{
  "n_layer": 15,
  "n_head": 6,
  "norm": "layernorm",
  "norm_eps": 1e-06,
  "qk_norm": false,
  "parallel_block": true,
  "init": "normal",
  "init_std_o": 0.00408,
  "init_std_up": 0.0223,
  "optimizer": "adamw",
  "beta1": 0.9,
  "lr_head": 0.00413,
  "decay_shape": "linear",
  "train_tokens": 422300000,
  "dataset": "wikipedia_en"
}
Each number is 128 + 32 x the weight over its row's rms, rounded and kept within 0 to 255. Layers, rows and columns count from 0. Numbers have three digits each. The size before them is the row's rms in percent of the matrix's.

# layer 2 MLP up, 1344x384, rms 0.0208, rows 241-349, columns 0-127
189:150112153172119125126093119119095078122125089154093158102103152133140071095098121182141099075122139143129105170188124131137118130150065217090083116120108163139157113183165080140098132092145139127193120165171134127158139108186173109091161135126136100183086181090089133127079160111145108090118102128137073111129149127085138135129178132125172100183081140125108158149113147119083112111147
021:085106143155128152095089076160120112101143096118142161124120123135127134060141089167174073111162149169127101161130123120121146070171069120087109151131148101119088101176157119091128199176117118141135114169149122108055128098120103104106095219131185127165132174140116093088089174110107087154119104118138108098153185069067138199191066097152072162212165122154172105153114116122145121107115
033:072116197169127066161113089155120109102121091121193107043117122168103123095128074147080109122093108142108102141115106110176139102148144137082165059146190097098126129128087158073094179133120149123141101167156093073117154126128115136132098161169196110174137119124148109168108084120111112162114098061170147115147173099137177142144125150066213106142186123141165129132112109086067120162126
185:109099099108090065176123144110186158143182125093164169089168141148170098111100111105138170113147117169149110110106132117117125119096156226146089096155111141143132136159128168134173140095151133132172104140122064118132127154098083106137091145128161116123059111163123141121106173156154137095091085136113146159185111062147165098129129111085157157203165078101120108159108111136146078125153
031:164092125087159134142146116173166128090137044104130078098163134197093145063117051137176087125110112106104072117158123080157161087191131132110126097169143120106167114159159146142205107153193079104157154157100210079138114109152138091147142133165114064154098152136130126148134141108186124070122078116108134166096148126087115171162113143142110155116142136107143183130100091168094107148142
185:083096154206147113101130183137093096096168103118178152122117070157151082105117106126147129148125132144101088085132082109182096097191119158206177079095137147143102111107105173157163121154072149096126136148172113155095127107144129104165108127139172116139140140125152124106093100076082143124078115126108090161177167171182089106130180102170139122178104155114100118119079099140113148122120
042:131103113116122096170166107163126105106143099139098103085117100129077162088137100135134109111110109161091128141160080119158152086126079149107108095181175114129146136148146113118171152112123148082162128167139058088095123168176088139132110112154182105146126146175193076090104151135160139137164093094190117068102124098134163185164133043134160144164161152185134086162135088111162065161189
170:144118139123104156132121142200107151130127129171157168087151104127102174076134110131093161156111199115143053206144097115099172125094153114107131126174139132112051080164073078072128129096095147125121089131143134100107127098127163094117157129143148180130117063139159100106125091101106111099144121115123127112118150151155112167134140084140120133144117080132171115104158079143159030139126
036:127042138124098138150182155175133121113136085134119101017166068201049151080144071090059125080053108191154153118141149152102153080151117196143086086174170144078139167192125095146099171100154134096118107166141116097105123146115158090142136120179156104146038116115146116135127165199117087150105108058178165129196190093137143124157075120162157157146107128145112118114126132144116148120163
183:148085134109173094136118136092190108124105127110116169090114133130141095100138107092144125062123117129103116146138163039117103128153144131097114135124130138147112091125051069084162146066078121129167140167115091091122133096130182124116115114132184135168105125103146121131129168196153164182165113073137180132210131103124174064076064138109140105086138094157119123120103105120104144114194
038:084112134107123088162126152151133125094116087099175081067133064154130109128160127114134128076078073174143137110105115151118179090154084149104097118164155151100093074181072182095124142104156138071156132161137090098108134144161100127129079181163174100138108138117087089129188141153132138166109102101167105109196162061118115111114132131126109163182122155103130097108122050154168109154099
030:106080112148078112194084078143151100101152063109137112076115092156110125101123051144129124073125135165112146129141126140170168067133105180130084082147149130061126127185145117125096123128117108091122125133136100106093115146164053140133079159203196167143089097178134075157112133146137124173158058070170098146170117096061116113159103157148140107158143141106159097099084054106101124162147
041:122134136137102139134150164155169108111144120124128119058135087160130123081149103148103125092069100163096116111122146150119148095167089169099094112149125116062078142133138159101126159131130188084152093202145129053099142113172090122099082183168184113178077198164121095132111164149138097158151066101128130151178187092091122094159119109137135176177162119130129162187095074105089106105111
043:143091117115166087195115114178101114105158100127169117049108105170073131055145061139085092079162083203110118094151111103157141088130137140126116068140157178121094139153157117083119155149199133134176152182132110089133131139093089097097116141175199106134146115132156114121122116112097101167166105104142119145187125093117150102172072112130125149168190161119165156093152086141072131145127
075:084085067145150087168127125162134133097125081114136097073136126158087113082125060119070113128128138163122160089113134151119167086097085160127095063174116156112102130179121106143114141168170127134149118189126146086101159108141095090144108172177179113150117105134194090163090129143116120122116080109166106136165198060078131155203098102105153150165141128124106093131106120092101129124138
026:080079175084153087168125149174143083098144096126114078076125130211104137118168122164142091061077109190098161120094092113119144094120115137225084091172167166084179162152117149054144160147144179118127183207176092100089149144126128162114139178157132104136160139104128096130160161176079138149102095048144089105176156127110120169115112152121175097153157148141114122104128111137087100099128
043:113103128102163116180111093160131126077125101144149094068099103142079123100146047134151117110148105160132099117092080148110158090179111164100095055207176083081140173188142120146127165157130143108147098200144066068117177156161123126136048182157136079193097147166154075150103122115137110131123086088168155116146143086103108128182146073151163119157120158104123080133097098140108127087167
191:094090106174061069167151124137128175091151139123154158065105167167103100129102095140082158081137125167121132138090123124106106099150169233110121096171126162099142127209085141178119146045102147139137123157138086065115135184115080106135101154130143161111121099110150161161067167164147147111131101122135112137119130068135110142165121073107126144148172061086132119101118100128191097081121
028:134077121136092142159077137182121099093161111140173083069123096158177155090110072113142123081148118201135153092091125121165176078129114187161097095172122113101091140188136076120133186134093140125155047138112122097113167099159143114134096137133160074153091154111111100131080142113120094115142085073160048098151129136101100155177110099192125116132158131132137124142072125126134145126152
050:103108139115159106152077128139149149130141052170163112086117046190119112108136096136105119133112148180104116101124093105098078108131106174108124105151142158091072134151078142182119170108129165120189090170106104112122126112148102136114092166168226114191071111130116119144119103158138109122158087046175135133159154099115114174132104078135116111161143106127164124095069057115122112112122
027:125108146180179108148107092138121123118120063109134092103087117188064130122136068162110101126150082187164144146132146101145147071168156190133127091130133158076142125108100141142131139159117139119137098154140108105088133096186079117134113160191144098211128144117166105128060103164133126135147092084152141119148168125080162091134133137102137125140150123153191071123077074110157096186123
181:108109055125159151161129091143094120091140088159109112134126165144151155129098106130104133124113153142146092098173148146125126134177063180169111117134142131137106131188151175138130128164159154140147154158118145101127133123176107187096145131151177115133163144126071165121070116063158153147129122134158047099143088138108102119164159152183151135113139157134182112164075092130177057145090
030:117138121120130103187144126130138065142120118125169095057096144165101122063148114152134085069089078136184133138137138114140146083136135185146118089169179131081124120176125140126148162130141126122152141183192105117065086110164086077131094149166162084099163110139134072137143173194129097141084091103165088083135175107123091133095093131118132141129138118158130126109123123125082080159118
166:094111115101130142081125121119106158129182090127170117086171087130163126142083114160128138128172107150100083119131146168077186112136121198102087111153168144070137106120121167095142151120094151132179084171133094130121132078148104135136147184175189129122137185173130083118130148119193127125111105153181129095116132138157093154207121127109142140174125127115110110144129101127138086116112
034:123093139093120109180133128159146141084130109143189116099096085131126135090146053138110112059160094164117129143102103108137127096142095157119105051138158095099146153143119140153123150138152160122130109165117114109095148128150092122160113173187136125158122130171156133166070144142152069144116076075158149123174163106104107150149068120118160100175167168115110108106099085124119085162100
035:083096084133079105156096096147159143101118051194175084053128088210112146044132063174102119103147089145138119108111124118163104128117118163158069060152160126127147159154126159120108169110113117113152092144142081117099136092156121118096128124161174145177093141134125106162069097130129114155078061084135144144163142072090107141187110127142156045157171138124137170142088106115151081153172
168:154116125108142124130155101154070145108075083181100145110118126136143107115118061162123129127077144178153082128096131079140174149176077132140159109204107155163124094138099149082172143117117144144125113154141143133102120181161115109111087162144181131160119183143149097147108117090107131158185105100203133118133143166068062147189167105126082144064127119098180099093050098127172119108096
038:067119122146147100176153089149135107103124082145155092073136107127067140086191077098119129091136082176107119129134137090098138088103119161060139093217140159101099143193124089126106144123182155079133124160113121079118172155133133117152102161181135114147033092138111057142122049120140096126126080082166126184145165067150115123132142108157146104161145140114143091134133070131131108145154
036:128084151169170152173090117167132142090168041111191172107117097198077070083141150133089118118119177152090070116088124092119163059130131179123128089176133125099152111127104122089114184144159163110155099141128099084099158155187120184096121140200150145179135116142170068068088138122113085130136084089154142123150161073100118108148120134167119136120170148144151134125070107148130112175154
146:153078068078139211168187111143145137158109099077153079123160080115120103085145086110179131095099122130103105074111104099164126090162142163105154113122202140145145157136135093180162148084149146154165122164068145128098120153129173168117131131194128116106111191126111120124121158108166111111125061119123138124131160148092124123169099123160150156113202123152095127095117113149123104109133
182:112115107095122172107084157173122144111095070099142136113149102113185137116177104139156095131107098174198124094112106113128169065095054113116141100164074128154072099149105145170050143118143122121147124141141156140133141045147167119164108118159175057147087155165097109163164140121174103155060118087107130078159119123080133084144118137190157081126162106076130168147111094166120078093147
025:103105095156108108176125087193119117084138087148153135073093093158112129127125159117152068101181104183145106109084150136129131092124109161100101102146112104101165190178112150127134153080152137059126118157123080090094108102190097111150130158169143136203137125153137120102099112119135162155145131075192118111195172126076094141155087098122137139169155182122116107117135098155117103144098
181:078111100116097145166107099125154118094107099155131112099114198139087150120140122104142159102028173105199113114138156083182158117129097122128101070218092134119087095137076134117119140133098125142175191132140148074115138127217129146138071117128148154147055167131127074134140108068166095120104116079094062114174092138149151152112094137191127136094143165113100126157086098139137066140179
038:102098102119148104172111135131184122104143057073119144059097061175094142090117084134127068059093092176122106115094097136081158084132094185141098065132151160119128112220123113094170187141149103117147125160167072101133136138138121157050087144144192075161104130135189104141164116169132138143183126116197098097170117122107144109152059111138089135198143123145167131123125101130179120143135
145:090086123101090066093127159141117179070166126128118084092084083166144131106104134166175153153123125176099097188097167151095175083144156187107131077128135138098109135154109177058113170149116141131127120195116138148097137143120121149138113130128188105167141123097139143161127074077184150124146090069193112105145147158155127140103120160105110139126156099132160134115139057142095141096136
042:152117176182190134160117134164158129117126067168157123068165109195101132065153108107115110103091097194091130107114127116163130108113110176118077061152183192109152121177140077109156162144138155140154072196143081101103146118178125135106120165149206123148121121162131110125092101098133106172071069107170100109170164119053115147141121114105097125177183166120132153134105073130082135149139
032:100118113138093098136132098143153119084138084159106120099134171156121101084133096152146111142178086156087144141133152128127183082127107175125069079116156183111097144184136175078144138124165175150155131179124096064122147139196102133124114134172139094163105132194183123089122079113153106147160104131199137110188091081126129114142111120136142140103167075127184107162096078141165100164142
042:097075119149167147129106127175163128100117136129137092055112007174158141097186063120153129071093097174100114146142103162182157090101105136122098083137132162103142124177093101123109169118121114118137127232164066089134140096125168070124104147142191126136117144140155150134109121137129138127109088116151107130184155097131160149176150170131129103191127162107140076140076082089118075120169
167:155102066111144098141157105129085111110144074179099136103138130182133100118108099104048135129087155137121091139150177107153114128162074219130120090126109183122127105188162181097109130113120149143129094146135143095087126140168116065102123176129198104162119130113207117130088167118153088120122078113147135140150174135110117155160085129117151126115091120132135113134134048118167125099124
025:062112161084117113191138117164161108118085135112161086127067080191087118070159075130109134066145094129125112087142100126099158082101141131128099062150138178123068111172127115123152164146126148121117159182161138132110189093118168091134110144131128133149094154150177104112156114152174096113096142055132116168158163096118091088123144155150149132124154173120128141144090125117113128158078
031:120096111155156137184116105172094137093138028121145107054082127138127114077128081137112096129101110172173102149142176134156169060168169145145112094159163176111108130150154114118129177128131115116163112179140125118118122130174097116159123155162151115200091118167126144177072129115122110116116123103169095139156125123079104113168101145098138181168132128096163157133068105125141140119158
129:116127151100164114144153129140151128161119036116166088108192132148108115126143098159099128134143137153097073084159109092128145098104136155169087096125135135113152129153135131132173128149125150116117061152109101115085116114114067080082178198166133163118094151141151077153144156175109132147133085146174140127169128137138167177199124116132140120203106147105138099199095117081142070157147
030:070133109124164149177095086168142078084126098175152106121127069158079095072165089143120087111104109133104117116190144161131150126161086137125091095159154123079109142119131104121125134047147142088162104184177106090127103124153096093103149161162179055200101118121144080136099133099128114118125060105152085143179176134115110130149164107120149099175200142096161111171113086117096097146112
033:147118128182090112167139130167133142104158117185135110087133104160066130085154091179163099105141109159106084110126097052145122105085124177171074063139218134087137171206119052085135187116114144140154118167126074080111130180168075134115160101162165120191119176139103101145101138094114091131152068107160152095192143057108123175171125054100117145178142108111062107103099078123134078158171
022:155075142101201108109076102157130142099162076071129099080112121192070124079112078116128074065161112183119128095193142175119133089122114118168117052124108111099099166184129128085113176169150116167169103191103106122116098152130152167128063128178169141186168098151168157214100138119070123160129099137147104135157172104086120172104137133188166128142139155124174182123110121145085103118152
163:146114171139097083190135138100113094134113118133143062116205132189095097099134096138118128151089131139146152093100147143131144076172093127149137089135122133128085094188158181163144143156146136136121108135122152143107130168132125163084086161153168140123070126194154130091121134119106104136099109134155049143143136092199152072122120090074128140142196092169156087135080105140144090101147
028:133070155095105139135166113139143096112128056120161102087162074193126095075124098139116099142099129205126120151146110126160171079130100146213128086127185142132083122154098095156104188170145169105154121173146093076063135113123119134107141161151180109151128146163129108136112145175135082133139095135149135132138151134154159108148153113122191139172137094078132107135066092087121124117110
062:093078143153101116164154088185125111102132050112134118077140122160105093089182099162098137141132080157098123090105151112106152106112097165149105075174127161055138146158140175115110178124129118097145139219148108082115146196176127161126081180204179105156129118157141038100132106131124102124180073102163111097172146120072139122154159108116181103112127191127123114148085041143171071181180
048:098103129121169090153120100149099148104134069140133153088154097147073083105137065127150129120088090200132109126123095123128128080125090165106159090182178140136130160220120118134109157119156100138180108184171119158081143135148085132111108193162179077130116135148111096143108108113145081145161113063168116093146137110096115116186160093148081142210167119064173100131092068144146108131136
023:186114115134127097124133149143179133100131108125138111118134123168138128088179109155123140083084114157116105092137124108171110088159080187145135121162130150122101142176126087083146206129159141099100136169148117138073059115184123156108089146138143143170046190147110062143092093088112124178091162138143141076139166096126050093178140113133127114172172027120105098176112100121155108148120
196:117098165086163118130142162136135090113162133146138096076183111178147068094217101160192085140060108145139141131109179131123095114104127121094138127111160160173101166147085053180131147114140122107149155155131096140143138132158143135107125121136125131195089142098139071086150168087139099137098121129185148089175156075134147135151135116130142124167098091158122101136101163128113110140109
031:153142145163080144132075093134174102116125059157096108095067131176115070078140091151093118114148070148102145099124141138139114115160137212179138097114179140109154137145167068132164145175138178062155089192157111095094141147158092126137100174153201111115114145144155118100093135199107137073157103096133136147141140115096128192187113091139154167154140174150147148166129058138059173161172
029:098114137166141119139111072187113117044154125109180082098097082156079100084144038120139109112115164196111138152073143142146154104137092164143081110178140143096132149203182103112162136110146150136173091177125091131066122140126123087137086173127160084136138161182150107112099112125123100164127083139180125144190135132124129150123096096177149156131128144092132135143102112148163103156166
172:146112127093054140181137173149093152102131099118171157119138117167107141132063094165067147129092153088067086178075170117131145122191187155165137090145123130089060118106114147066177143112113149145118097162117139000096125146148106147101116151141195181141128116116216103134104108114147084136155107117094152157167108180172083185196125129125175160101084081130097113103117061154132077105146
036:091080121192121138129092128129135146114145084096089151061088130145101121084153101093183136095147113156100110157134119080136152076145092154091121113164130183111146167178118110113146168113149137106136052162134100058091134103112093118124104181124139102182112096140138049157100143149145084169081075076167132107140149076066159132167125115117123131161112120106157106178096072143181128216127
176:099130102153071172132106123160132156127149118168125137099125137153113113105106099187057148104110085129136155165081183102137166150149105173124089115163131157155132096086072101148145132189165135139145102136124182111097128142116150148152157164163181133111125158136189014115148114120118115086080109115161139078098209121104101120222145103126177137195143135134145174145154095125216151161173
032:109152121145074134164121110170130158117124088110188076111117148129074099091168123154125095161118103165106095145148073120126158098154107151105122057191174175083167122183148106101141159097116097069137109163124114123132117159139146116119101144163148128197078154164074111116096082160108079130110108081166156100120169060080140169065130106111154088164180105117153150107082107151143070141142
043:112072125149172136144112151133128100086120063150103133065141062175095108073120068165107092107107116188139154126136109127124163128147114175119062065155121131090120109168133122149155188119153134110181154186138160121118178140132149106132097175144192120176101110118157107149123086143109106112093101060176087120180177088143098110126122113122150144162167144116139127121076079120166120124142
049:101085137149122135145127061188147131085152095117154103044088080143115078099176115160136137086105098194129083098114132109125166053136087145124122068168155163075087199154108168120152130102128140120115092200126069101118147125128117184093111149139155101171098100172156044161120092157136086182119073078161153112202152094094125131173123122155154149157167116137173072132072093129131106144111
038:092131125140153137164132111173155144108159072104161062055094117154087104095173067118124093116126129191100118070099131122159163120130082171148079118123147161106115140186142104167191133156158109083159128195156123103105131087182092170089080116153189087179099169144162111166098124155159111110126091073155099126157179110133141107119138114126107099157176173078127104074082089107146097095167
036:126118127180137075208125099191152051106114118147162127062099065131094104083162054124086133109134077185150164131157140120150149095120093126141109123189194139101143119153108102132095134135163120108120080184127100109118132157190119124057163125145160119167089132158139110144117189145144133138057069135193104135147150085064111114132150109106133109152153143161128108128155135120153115117131
029:099081117123111144157093177179102140076116065104162091060165132121096128089108096160111132100114090167100110147113173132132183094127121138105145067184177157099101131190109081115143140135140123084197095165174087114137115109199082099122119103163149061180093082096206092138117077159129127156142054102192129108171169125067050127162149127115174092176121142136124121113085074123146056165143
152:132118165140126089166111124181108155163137138139132117112167097167130063108172129092112151158108131189144134139132119085117082115125130159097094123138152174172058148204120096135155140086133144125209043130116079142113131186118062118106158142141136122146086122132172108122121155104143106057075128110132133120128141071080148146173133086078140165191147126135087099130125106132160101118124
025:122043126119102157184084103126161123103107074150151121095085097147104038071148092115109077064166120152122116097139103156140111057173086134103096099169130141092135114163116150104144163104139148105177160169157148085096134121170098141158128155191188108161155123064121060071138138188140107155132099109180133141157165116152103136124129127170123156161121114155187103128141145116131088121063
170:098089117088071165117164123175070124069154132109187136101108104179150164121095122133036126160104121121116105222213091108128176132167149159127113128115192124086177113119148137082129140143123152090098089175155101093108129162096082072072158136097198164148164131139122126167089112101138131165078087141181139147133191130154053145163126120126169178108132095114156110102093078137115105119100
039:078120164151172099128109092159157129082151108163150103074116088186088160085162075189098089125087110165113115117147171142128103098167081162130119085152154132088128176157148106110123125162123116127178133189095112115093143110108150160108130136115149087121102127116155091150145173128111125189124085087220133106158156066096139125153121106127121126185148152148129086119125104141137091090163
024:087103118146086101168133136139097094141192105169157122103068073162135144085127156144118123137082110200153142119120124162096157062166085131112066087161135148137116158161110177107118186101100141118134112206153090122089180137155169169096077112204150091148096092156184086154073124101149100113073081142154105119199158039100095122122069155151110110195187087151165152092169104114208156095120
036:105098146117137115114181107152175085105163081146108135075126141139107096082129097198115077104111092163094132187135104101083136074175105179139183164159133170055132143162077027129116161131133129077096103205211122128107151110162122122109120150183158123170138076115159110116125145181158114096152107077179141134169169024144153174139089133115184116122146156107168093150121136099121104137177
046:117124175135163163153111092162192110118136064142090104065144065180122128085140089120103104135127110168126143125099115143111158056099078168132137063161150142086164103202097108125104176088121109086152100181139095137073140107169074115117136198191197150202106158132105117132097089121147142159181093077147114131178107087112141124135120124112144128125165125113100157127110118119120118116089
032:129070113172172158164092094192145110113142110174131108093161129167165102083152070170102097070136130139125132149104158080166191072172127189119150076130125141049116117150126143134111154103129114093158143168136094086109140141118164207118144170140165141179121127129105133139109136153109111164128115055160152128182148073064096120128119065153175137098119137162108135122133068086103127142148
184:101127144183159155106092121119111158120120086137133048074146111139053168107133155059139146149134086226103073101132108138166150096178056176090131120141154091117144145106131082164074148172183115105130115150143141071105130172147124128143128142125159098111121148135075083159087098161118154092081133103093082125151114080067122159133137119137137159173127118104149130114123134137160150176140
162:088129077132142173142122147138178137106109116124150168108168112144132070117102100137146130119131147122075089110146132167126212181121068242124087119101128159139069120160135147124141138119123130116163070138111127063113116068175115107104161161145157068138134147161081091116138161145158167099133120141155130128172076134141139127163149127164078140153125076061139047180123042119182080131157
162:058089135122128179137147204127083150129085098145181078105173141132143085108127073184134140089078113116083110158156075077161148134085172129102172088128166110122150067088079100132109138078140138135173230179163137052143138155202147091121142136151183157127091137103149102137133122071119074154163094121092093126142115140128096084143175183170150180116164113110165098088111116136142103100108
034:129096179131131146169152119150156140093160147126169077121104111158091101074107065098115114067128090177130146103089120128136136083115157193124130117127124163070135135159093094106120127161146098145197089183113090133101160148139087148118110128178161087117134138174116090124167110163143108113130096091224086131128118084181130132178113132132141111194137137092153118121102116151151120124155
039:106096162094151144142171119192131156175137115167155148054137096145138089072126084166120113123106108182099147133142118140112140087170096125153086101165155147053076171156112109116102190103143149104199072202148122110119144070141126126146116152219153112151109092131117091139120107117141107136146070129184155110139178019126181153156125065131126120168164124142133108108142109104111101101105
034:151049148118124102122129147152168155083148090110136094110096133123104120070170054144132129103134116152119109155132075122148140084143107163156124052157167133102125153141109148142142183096123153090132122164138101071067136133222123160114099189179165117147086125133148112089075129122139099144129096078153068198164159112094094136147121135124070170143170099156148111125071072117097135141129
189:092096181130077126097139117148131096126134107089127150104136142204169119107214119152151106092128095101112094116113108087193137129144138173137153117188144110103168097107131056102158137186093128124098166149155128043114126109103173154109141120137182128152092158113165044082108129129086168068157108126141143140193139105111128062139179122095201101182164156144159172101092085124173161156151
045:119077111099141148152144139134171109095129122150114109075100091165083061063184074131128105109121094176136141148133122120175122077159096161105074071150162148113100162182103168105154144151138155073130148189166101116089121136146131114128097155196206099142069110118149099119130171157088104161106042105145096131180184105104123125130120105097141152133180126143135119123084062116119134113130
034:112107163098113107153085084159162137096168080124147125068109080137155120109212091167100089091126093183140147122129112106168156104110115141113097128140191180071119139186094096153123129157133146097153088212133109141104136144203108153092117154123179125230088082167132080098089144153122078068136081112190076157189137074106153152110092082119142130168147093097082093128080080106156117120128
038:106107154118145157207116161162151140125124055141139094071115116188113133095145082172138105117106077173100100092095111101143141076156109153146119078162186167050169085151098122138173155138153128129170106160141098125115143130171141136118079163153121151217064130110085115132125139136131081113137093070152128133117170102111135125140088108156155098190160151119139113147111074119079112111108
025:127133136171174131172114116175142108107138137129142119083122156180085076088168107153137113119124079192123140114119114134086148065174121162127156088131136162088107141161099141181150146109164122135195142204102116131048121189077113118136133176169142112112118149154209095103102122097079119140146097097119083078146153137113096082128054110165116084165154122163145107141115093119148107130144
031:112083127140115185188157141192150093128147051108179103107062108137091100053148120113162146124110099174065138157117091136113125099112085166174130069166178106077103075148085147133156165110117146105162126150134127110113153114168086107158135172183176137124079173152113108185106150129077059096108091092154085135188103099115115178141133129141173177183110124143111121126121107115197072077156
037:107087149126157171172151115199144133117167085113193099074137108161144072068160044125120065099101100182125140148111133064102129060105071152173108134143132127125119111140076106134140184139136148103141120181147084124082143120119087121146107199168170108168115135148114086167094101131137069162138067085124138137171170043142136129167089103106163127183121142108160112100101091160139120100130
152:073106131129133130143104169127165131133132143132188069118134131122116140107095112161190105176140131172132109094110089135159114126124129163144140073108136110103125149150141175116163155091180107082129167167128116121124118126097056061136137132107154156165151130104153122119124092113159108126087103139158150116133157154179150204107156110103073125192100207136207148088094105138087108068160
035:151112136105165139176165082152181097113132118131150090085135069165123140098102092176137084086099097173116097086155115142119172097145120154133105097174165171103082129178132157098093154125167144113127090199113133056122130121170103151130080144150199129135076113139163094200132128148153131161144055097147154126206164084120150152145085112152163100143126124148095075123128075151158116123127
170:150125118116145151119108150149085136093091130141197169091180201117086100051129116185078135148072172117153117141110148121119176102135132129118131122129119153138076072095154096108133139149154145138170170134141155082101124179135177133107091148137133136157148125120126030120116091097056165043097111127136088109165188083094101083157154099173134102122129098111122155091101136136160166062139
031:116117119119112129173085139159154116065171123152121124121137142177118132063113099150137074156102095209144121075115126155128160123148144138122074093118139135123097117191116170103125154150114134086147172187142147126114119117185106102120099120156187077180105110160175069114066137147148134145123141073208115107164142094127100143130064078159125114180177153155153099110113121109062102161187
038:109077125075113176179101112203149110114125126108141078058141097161059118101203083110127055134103095178123135108144133126112179059141092185149080072144111138086032127208121116103123151146138128124088114205122114120083122127133147132124073172137169126187132125128126081151132128143150121122105036064137116114165152100087148142140127062169186153140125147136155096153087110152152073099135
181:157089130095072080106156197135136131081121116119107140090138125145102080104104127180129118107102143087101087157144181115116122132221170145097176138107151106118120088102095089075144145134130143110119132158150125111124129158154117107169114128195141156156112101093127050107101112121081154078132076100129218128134143099126112148144138162124161186108137102129121112120049107123125091121134
191:147107090104106128136135187213131097096067100127101134118167052097149088097070046147115119128118144129120077177132112064147167087126151143110125122119114141145067112199061142115103147103194144128104147156133132149136128096143106139155090135119202127156143113112056095138162140134097149151185125117173132114135100143101141148152089163106084117087161086098131083106162145133129115098114
040:126073126164093109138100129228109126113122137147153101104138104144094117089129041139061128084105050218095128139111098115140128115177095191138172095149173104101116087136151116134169135148164142114142117185121125107103117188126099135105119134156181166142102084105163134166144105131107082113133071135133110182180160119127132135199126111093129151200192125134164128124131116109148141115153
169:084119159112086097197170126114064134075079068185157149108138141131083116110085122155125143091097195116131079169085158119124127116175107129143120088210091131142108106116050180118177132152148147161125204159143154086131125131162116157138079129148141159127059132115142111106168078145159093091169126136102153169164155158168117105209101158134123118139103069116187096100086100127117084129150
037:079061151089110164178156120165173113117149092136160069080130147166049141063179102153128104099109100183104108073145088126110087079152115161115104058159109119119095103134136132111127151133120135144120147169120077112076123112131155116142121151168179066138112146134172075191126135148126126133119076115151108140187158090138153100139104098146165094147174163117125133132091113141149144117138
182:126136129200146126081163129101132148100176127203183139118087116128095086101095057135121159132134113176114129189054162158132128101128141188108114125147122110134116169120142160159103142091063138155138073137110109110122127151149086128132096179105157141144111159184133113148108116115101138084143127103124122120134108097113102157119119083131067143112132074099208113129137106126103051107094
028:060078151094185112142098121126168129116148090106148121089137090177067136076162099108113071120153125187166136148148143105099159025152049172169132068130137167035104062161133110102142169119101119108166138178158117148091149123131159110130115175178181119148119101161123088189077125166146118127128093106153117123201141117184133094164140113167122135129132121109094151111110081130155118134142
043:096080153161134146138144129136161088138109072100171113062192131158071110102198080170086091126111109164120123123098144108147142131147152163091129040136177166080159131125074072070132145107136163091123142141148112105097150157136107151121145167159148096156138110136152027117081123136139149143083119098163122124184127081128151132123093151127154114165175093105168090128091094108117121129145
042:118062174138122135159117117110171113149149087136159132085132111138169089062227106108081125114122131178101111088082133087136140099121103127129097072182187158098130105164091078094135180142098156102134128199165105117107131083142102141166122132137150087155081120139146073153067115145156124136109077099168086190191158068108194106158153113134131091160148113116169097162042117118132115118113
035:074064145111121109173152148155112115099175085157185137134091108174108102092152046127088063092157059155119104129111162120149192052129115209118108115151139145068150112172152118062102139085139116090148098177175089079075129185141111164125104137168158095164109102111189089130159151135136134104116075088157104157142155110148098115123133147105173138149179180117101158150143094110146118181129
172:105115147057112134172162170156130151130122143152138065136175126099134106103082072114078181098166126187146163168131153103100141125156145133107106125172170164053122120173112119118149130158191146175148102140136160048129124150164103138121121167190159180106092172125121108127130124136138090148131097139113090110108123124100102158160119113164139122086153148141158158126134145134131125135126
033:102082165136160130124126106132170147128142068099185154114172128161109073088130103116114114076128141219128074068114097127131133117156122208169125083103155058063122060152063132112146165123115167093147108207143123192121177099163121139116165162181175120178132096111171104104112128156146126111157111054181138137169169076130127076160119074134097098182143133126143116117132067152103134110134
043:101102129131140120137164106147168147094136065167115098055161047184106094087152095121173137120116102116103071167119124147142189029102097159148169074091140164065121168181115082082149141134136138065153081198142102106098120089142100123099128155171187146161132139135122099114146116131120111140147062072165144121136165103077118131136109096159149135140140162104136118074130083093103113132174
149:142113115132154168122130158167189150134148129132136152105156136191113171097162103120062154143111144128216082146162135113117171118084096158160085117138112152107112103120135107062074132135180131115097137138109186128098122104124130091125109184159128089140128112112104100131134072138115079093140094095111075068214125143098160093158117102132180069118118141085128105132132122128115123152181
141:119089147063112123149200139112154131101145122108176125091192114139184098110116115153098116094123131135158143117086189104110117112188142122129150127118150178117123088137121136082114133160140153140087170163124151129121124136124114111117110132205142138120044135098162099095166099107133116084127128151079146141121165113172115115146158167115217154112136119162106167156098130125068135138094
037:093110134090192092147144093139140119096134065196156054061090156168086161134118093145120119108160059173147115164158135127087123122165099191122112132151130154102128179152088099107142149162141118098141099205111138090110175145135107150119103198182210098123131134125091115167143115128169098115036084123180110102169141122147117169156091092127185142135161136074186144152108075110091120144103
055:118077169189124147133091124153139102097152103144149125118075116152125090109151116136095087104123100127096110098128103117121118071153147158126121099160162201111136105183081102100145160157070151103180132167153136133081158128150111130120079142125205105180118186111113122143121139153139124161142089081176113117162108116115138117157126130117109097160116107143127102102085112102146090114149
175:109083092157130108168117176124071143085112118128159110140119126120131077112142080111086141102111150122076099118152161161103176159067175217120146109125139182129117075118103159132071152097078133137173142144155101054115139142135141130066123140125187101180118144130115208158100123139152132153096115121135085126147131164163064067102147174116151107100091226149096091111132154110169090057084
051:076014098117110112130150099149121071120138085166113111091124102183106108068183083101117129107046086159094106115157109113143131113193087161126134084143164115129136066138119140119173172153108150126140145157107118123099135170197185149105144161174161095153141156100121090103119125113122095116115076036136125102180143099106110136108069130183160121129129129076118140135103110134127091155182
135:105124067127182098153129089137142132137122060136135087129162135189074132124144102149127119179117119148114099127145127164118190129121111193165119098101136139161105145136151187084120133134142145105162074166117118080065121122127102121109154211177143127132111156149167085128146147123140092110130112131168101153163121154155155179171104133123082132140123150095184146178112110083131118138159
045:101123090110143107138129100150150140087129055171078134043106115167102091107157108116116095115155135179090133117094106099156179124138071162128107080199148141136095168181109069110134145180143117129111152183145094087102105176190142128119163120171176118157082163160192105156112115098141084088134085059150115154184145063082115106147110137120138142184154129106123122121086102148142104152179